Weights of a small GPT-style language model, trained from scratch on English Wikipedia.
Size: 14 layers, width 192, 3 heads of 64, MLP 768 tanh GELU, vocabulary 898, 6.52M parameters.
Training: a variant of SOAP for these matrices, 276M tokens, 4210 steps.
Each number is 128 + 24 x the weight over its row's rms, rounded and kept within 0 to 255. Layers, rows and columns count from 0. Numbers have three digits each. The size before them is the row's rms in percent of the matrix's.

# o: layer 11 attention output (transposed), 192x192, rms 0.279, rows 79-110, columns 0-95
# v: layer 11 attention value, 192x192, rms 0.287, rows 80-111, columns 0-95
o79 106:083128097151148109118143112102101147162123074117109149103151069139086104136131116087116161117095101132128117113156131121146118116145120149124129126104104154097133090091176103124115129123159124111106125107161129160124111114117087131119097133127133109084162095139133146155167129162132129115
v80 109:078173113122179144144145141125121104158129161109161179114148124110124110093144125132110133130122131143108129140098124042133082130066127151119115148124141134176091143104102158074116128126067119118105140138154149125144122094140139112142113111143136107143137175126148110135099127117097109088
o80 106:146124108059098116119105143165101204119129088095104124096139182150162119132116095146145107107177083155103133136111100127108134135123112131062139088161174117102120131148200123119067135126145134130119124136082135127132106127140126109105160119133108098124130104093147137098140109124112111111
v81 119:114101111148111138101120119125156106120137126117162135087124107131113136122115135138133110111122160129147139081147123139113114160051079162149110090142137117147124119134099143117138122130128122138193165182136155103135112157158123115135169196122113159135094165113118152148139145138090119138
o81 111:130094163149143121119117105147129136133102145145142132154139125144113122128176094139099129117143147154119134120126136141089126178150128140141180156111137156117104130165172154099107138123118180091121123071129148113098091139109118095085116132135162133060138087119101072103142134088116125125
v82 104:150136127114122138113155133138104111083127132160110127099165109129150135132137113109142088167116107130152120118136114124125151145109103160079121122153145137157112132165108132152141112124155116102149112130140133139129143053121117132103127105096142146121139123089151095118083135158100106102
o82 102:080143136156132165116128125143149123110127128127117135172151116119095081136107080129122105098154126153140173169134108134113111131150107076135141127144125154118161116068107150129107177113181140110119135112112125162157156134124118124106092090116114139098129144121132128138187124113156148095
v83 094:096129112100149124121099117142142058184114115105100141159125141120140154115129086127133121150129196115146140149158166130155122135123116134175148117127103148154153125068165125075158137095149101109134132149107142170109187124144154124113135169127082103129111126121081157105129136156181130083
o83 096:161113177144126122160150116147127118172089165145120158125130130162147111118112117154134115114137112162136112123109127184146099113149126118115096129143109130104149198123136148148133101102131175168114121136099136113118084141122090112165123112101161137099130103119142101134163143122115119124
v84 120:120127092102144072109142125098153151139124107146121146135119122121115107114052074161138117126153099095152088124121146125159087127127107145093106096124165176151146101150083138095138110125120101070105119131110142136164150137104125097134122104151177158131138137121177108122140139116102082148
o84 112:129127109179098152143141174111116117074151115109129130109110125107133139191121118145155151096127155135141150129128136162131175127115118080136084103160085153112112121125130134128104124128149118101104128139103131088155136152129121093141124167116110126170113177131057095132166127118101120156
v85 114:125130122160138103128123115147152162095115149131108118113144071156114128129143142130124138137151093144144110160148161151104109140119106123145137089096136133104124134166136104144102146131082138132133147145100181151085091153173083147125117144102137116064121144097158124085115146118117070116
o85 107:141100160103124132146115134037150127112160129131103188133142125113116119108141134106162125098159122124097104135134138112106176125090124138151138147117101155141138167119147085125162148115176106110154156121136089173106156096089176128118117119177093145158166153124139140138151150147138123145
v86 106:129099097100106137145122106139163128135138120102114139136129112107132127150155121158127160168123091105092115165123145130132158110150131143140159125140103108112113139137144077159118124084145085126101136074112108130123138103111128141077129080168117104103093080083076119084079136122142176106
o86 098:135110125141077139144121121119146096136134108156136116177115141168167133094106150102125142137110151164182104075119097147131119154114135138147120141129111171144136134113137123055137133111146163097156171150152144134147130126129126105144136098082129125145145146169147131098122115142130136117
v87 111:097148116105126120144101114086109134084128146139101162153143130134150165115120124134134104162145097110133171183145154134141119131124135092161087143142163082144089132128141098104166103081117110133164125126092099132123178145107131126114168154141139132095135096117138161112113115125116163141
o87 108:161095093115113164112148143125182104166150137101086107105106142141131117156091124112121164150129153166131104119153147172091117100127138102109159105084086141119129160083114161118106144109146148113128105116096130139099132154153152130143104096124167142132147121139110145157149130138115138095
v88 107:126130127125163137098126140127120122156153092145145160108094137117126126099115103102100148183127157135137151127138118127152120132133113112116095120169130163141162149099118171145132135104135122132144084180184158172095111159146092107131096093113168112125083113114102118130145091084160107110
o88 104:139148130159112149153132133150147132137099143110090118156108111121100161154120118127144124091167131129158138118150089113172113157123155134111152060106083126098119152156144110134148133120124096150137149071132104159134097125110133150143149150133104173110158122096126113090105130133102172164
v89 113:113158122136163138132114153114118150147130119143138113150143141094149135121108114090130155116154136118152132115125150059138162120161131131143115181153127115126161104103102136127127114107120120087144119101162144123178098121118126162136151106137071151092076106130129167115168134098109083121
o89 106:100180156162109115098137143135105078147156135151101176133169130146133117138110098111177119109109151139119135143148100145141091131106123140153139141147140120115099145113127140133083124094120128134185138106129158152073113081156136131122094169158169098167099135118113099139142109117145114102
v90 123:125129122125117130161116136090136141109143105145101109129144104139143129101110096169133084120140106139104128155153146116144180082148146143109156110138147140119161064098054105110141123121127117135148141076136121156115199157133141165155117117158141158106086129108134121065147127111094143133
o90 111:081171122151130127100133128116123161151122124090150166127110152148166112136094113094138183097105152138146113146117068182107138145084095127134115137129115157148094124125147162104167108117081122145134118146150113135112108158119133085108139137090143135138188078136103098143130170140140149113
v91 101:111177165157128148144135131118125125161117142102129159126116148140133099111109116126155168116112129079112153158133132101131092115105115129149097095091143082138105154121168162131113142133135133148106098144076132145132155107129100092122166158171139125125161147138133110115144138137106139082
o91 104:122113104130080111147120069167081140163122128121147097088140129113101112130177158089140098134148107158113139049111113109103155109102124163151132144128125128110147144103157126133107097113139135153137100124133080113082128121131121138131170116140137145139125107153103146143154133129170152087
v92 115:067132154148137135149102151118147191090163142162120082112144122099162109134092121157137139126122107154154139135122111118099169105185101116129142155132096144141147129125129146144097128119085129116121117138122096115089142142115115169116110154138086109118112122125140108075124169105138144125
o92 105:119144113141129111080177141135147060093099140151155142179123156165130107094132158136154116088147116069111114146158111158139081113110132158155113136077082141163114120146129133100119149114113127125119120077124150145100119143129132116094104134132123136109158098155092156145106140144076144126
v93 110:203183165132131133163113100115130155116140161082086151150124128172132145130187131106126109160098136098099140124152053133068117099130134096128130164123086135127104103077117127106149112121124133127111167139142106128112130111077171129157139147111131113131143151139170112138109101108120143119
o93 103:127137113123155164143140141150120134123134084090135125118089130123116143133130126139086142128103110158122125077095137095150099120145159099120111114072145087105145132111184112142117116151131142160133130163135172103151127103145164142131120117108144110162105113101128138141112164207139129175
v94 107:147119109077145142115132119147117124115136136135125147170109135144168127089102127106141121117141118100191167137170142136133108115141119076158119147104114092154127080126124148150123165117153099123107140105155133173089174137137131121125099179091151116149138094121154153155126157127104116106
o94 107:119091132148103120150098120081105081137104165123150133114073136105093129147116142136095118092117128130126099121140084155146079151108127140130118123101124127170118177122135110117144088156158199119090113132084124090141137090137131111109115143149111152114119139173134100111095111093154132099
v95 105:174134102110162132108099112121102146118131134080132143165102137140127125152170139127117121161106150128175140111123100145170157127104102119158140115157142163088134079124128147135110112095201153167120148169169127138095057113137121127086145131142145148125135084121115136170140135123117134129
o95 101:137143176149115158153142154152135090104123152142096127136153132104117153093113160148111158147136121175154145158117150108092107131145139096151099151104127118118120149133154118120152141163126121086141131130095165121148141123118143135144118081134123125053123159118170135138106121124121098167
v96 102:160125123180109146103166125148134108141082127102070167134161109134125084144163088073131126123133098154115143151131115173146120155067123151157113114138115156142122108118100136140131128152125155159121140144122109128122097110153099143092149122146105124157137125124108103157117113125164098130
o96 099:118179157113133122130089144129153109124144132144111087142172140127130149123137142139111124151128107132136122119094171046124177129152154125119127134177122155157166153132158125202149131126112166115165112141140158123077144130133130136151115166130103149121168134149169105126138151123095138096
v97 103:091143120148146193131138096095124193132126130094134099122109097116126128112151113122182159161115142129115100125100143122131139137119121127100125168119159174125125102120132128137094102135078101143177134120183121141154121160099116139133113118103139142114120125096087084116124109096146126098
o97 100:159146109156149142157133143116117174135148088152113165180146121138082150154088179096089125107137138152109100144103117157128138153129129138138155083165087111130120123186131095078165155132105097097095128137118138119119119079151130119127104100138148108144132144109123180136125086153129133144
v98 107:108127142134127158134086122146128128189129135160157109117174074126111176148114115178129094096151102107084141147147129145120159094105132126131113164115107132107106089117114156134136115104141080145186160098134137136148147167147142137136123161105139106131113161110107154124108154095162086094
o98 103:140128161123121111096145114111121162130139148107085179167093155100132106146143102096114117167132100156124156131129154149170119072127114126169170127123128120128089141131180122105140114107134134118090121182111119102103112126103123156115125123110137146152130092109120105081147137118107132152
v99 103:161143126110116127127155165136149083139133161104127144132104110142123161149176136117123113147137114123152078133139105128121087142113134119117153083146109132154138114182138140127124150101133107091123113139147103143134071138152086152132121153141091095135155079123135113144112116111101133157
o99 098:136108133163122145134145162153136140158123107137162116143103142076116108094096161119133135114164133115123167159162145100135128128163111155094166112072111106110113157082119117129126106144123177103118130143108114146110171093101122111086147115129169152108129136094106120154100152114127157166
v100 101:113183183112129146166170126166093114156106121138107115118132172130133122169135174141121145112163173107147159152151130123147085138136137159157130111149151113146133091118140119114155136168127116074111162136138128112116134101112125111103152114131120133089129127106064153126115092125188113111
o100 102:115130116143110141085111127096129137065133115123088133131078101118180122133138146151113133134098140138094126084097123132110126127112134154112131157129104125111163153139088123176088133118130139162132122095109122122149164101139165092112140089134153106100125177147164096140130162103141159098
v101 114:142104145133131121187106158137100122130121101104085153114134152138147130109132138111144132165163161097112145124151126178137112133084113103142121166117142119128128185127135138113103098176094128100149128124119133139144076097121113130193139158146143125154140118126143092133135155161138141066
o101 107:131080065146070103110143063161178101119130136109116128129152131119104099141142122106144110100102109095104144119090164093115136118153089149126120126134123150095134113124180152106129105148118121157113124155089105131116184128155125149142121115129129147145119150116151110176117140133095126131
v102 104:134095081107125175108123080136147094157099105117150151137092149154106129134113123134090121173111112108179102128129113132143103095098106138087155090137111112157112166131142122132117155126107115109170122122131136188132125136174121126119158131155151083092104130129153130089124122155095139169
o102 095:120094205135156142102133147137136131114129148103118088145117118129158139111136177112163135118142179171116135164134126142138165142164158170136187125133099110141132110139113109139132116143144170134083091139085119121144133115126161122074136086141091155120157124142108112130126126131142129100
v103 100:067095134138094130099141120151091152109111144144139187116185131084171118124145126094113129098150128100129153141141155124137142127158152121128149096127134117150145114142125120120118149118106074093138125167123137128114104157147112138106114149104109109111062090138149170127171143149158143148
o103 097:124150085136130127152084166119142109156091165109111102141139134114123109097120128075159158130162129091127103164124141155133139131135137137141118156166118129144122171157083119123089136114109164147135134095122167102118107100134109092134109131178161104135118119164079126123100115114091127088
v104 102:118120088135130175132118093097104140091143093118065095111113070094149134114107169189142095100126086132095090132098128145143183118132116108106128126163116131100140123147168109118127133064148104106148112120103144114120121155139118124119131112133098127124111156177107080125127111130139080124
o104 101:144143157102131144114104168122119128168140117095113136134105140135099111112081176059146143148112133112111097141145150146161162125109109155166105121145088132116063099127134147147120137112142122147117143124172140138155147077117129153178105156096112150136162107128147137117120158105100147135
v105 106:119153125114113137159151099135118130112123157166118114188111105099169133146140171119131102125177100119084105132125146135131115112117177101119163179112163132137136146136138138124128140077097142139128128136110087138118058162152161143157147162179078116132134115145117138178136107112124162095
o105 103:163108101147138107099094080153128111126120074125098101126138131144102137109147095091072116114142111128128141143124139124119134135101127164102122163126134110158109109115148104140117125160122118126151072140141177140093131116117118082128105131114104082142139087190146149105120146132118069162
v106 108:162150136141149073156128102109122109142115120119165129117159146097120163102157150111152124128097126133153146118148155134123169111125164096140097139090101113153170126085112133086125126135107089136160146157123105149136110121134118135188104089154105149116115115129099150160132175139143145147
o106 104:088110123174131152177176105131138138129118154109106165089113168160141123159103153142081085111152092124145083177106143122120114119104158163173128126149169103148151132130140169127117145107140148165107091103137149179090139145152151097087156175120141106106122131150149167115159133130130098112
v107 101:138125128125131132089143139097140114104097143126124120143120102088188127096136109140117114111124156121106132141114147153187137159122149128137092147127078118108148146142143123141129141176142131137117139182126170140138118142135092124052125114123104085140142146152116140123119083147138115139
o107 102:124129132091139113149138107098132128126163122110121147097089141135099135165178125118155128131168134129082144111119156138119072094119146100071107144128152160095123109125139148137119121102093146113157158089114112145082111102108151156144171122139086134132154161097122138112123157105136105117
v108 109:103143151151098093102128133119122124103099111144145092129166111117154138117114150110111094128168146091152130082135160129152147130101154126134107166134113074109115109130148103094124123151115159123126117136097092117153132146116138102098119149112175100079193180167123123134111177147089112126
o108 105:120123070136145163148094165149171149143078184113130134111152097156091079132102145130172135143106098116120147141117131121067136125164080108124115106097199124133138096110152130115123125127106138087118059112097152143122135085143153188168091152154106169152099097125115144110158164129162151109
v109 100:132156132130131098118120101128120118151066131118142164156119079147123166091137160145191108145132120155098123161106128165155157113144104167126109116135159068162153155126179157162132102154139128114163123086124083149091169118100157111101092112129131110140083114110105109122113117126111144104
o109 101:156116123076145117184181156155120166095152104138122150106113142132115125103079156114144161127095148135148082092149155156138113129138160098073130113153092136156116148130134119132151132122144113186140115164157131103141145153142127144152168133120116056123136143135119137125127148075158131128
v110 096:111105143100118115177102136119133138106097119168107124121133120189138167134073178130098119170120125097161138108124150085130147136127159137134156140117100110099160135117141127119131124101113087128153142130138074110175087135162103123129100146105120089143138132147144119105101141072128156101
o110 098:110096087154126146158115103119093092210143120105163137133109122135099116088117107131105111100116093127131114186121093143167153129141117111158118136120139119117123093164134096125129147076097124163124135105132141131129145096092177184105123125152163149108100158091091110134147093127121121097
v111 109:132133127164141110086139151102179130083120101136108153141116200184123129095111129094147118169129167100119140147135145141127110110094146097127092113150138108083146137147125153105145162138135143129136165147124166122141133124130140123133099157091154159150124100155102112158136165135149111105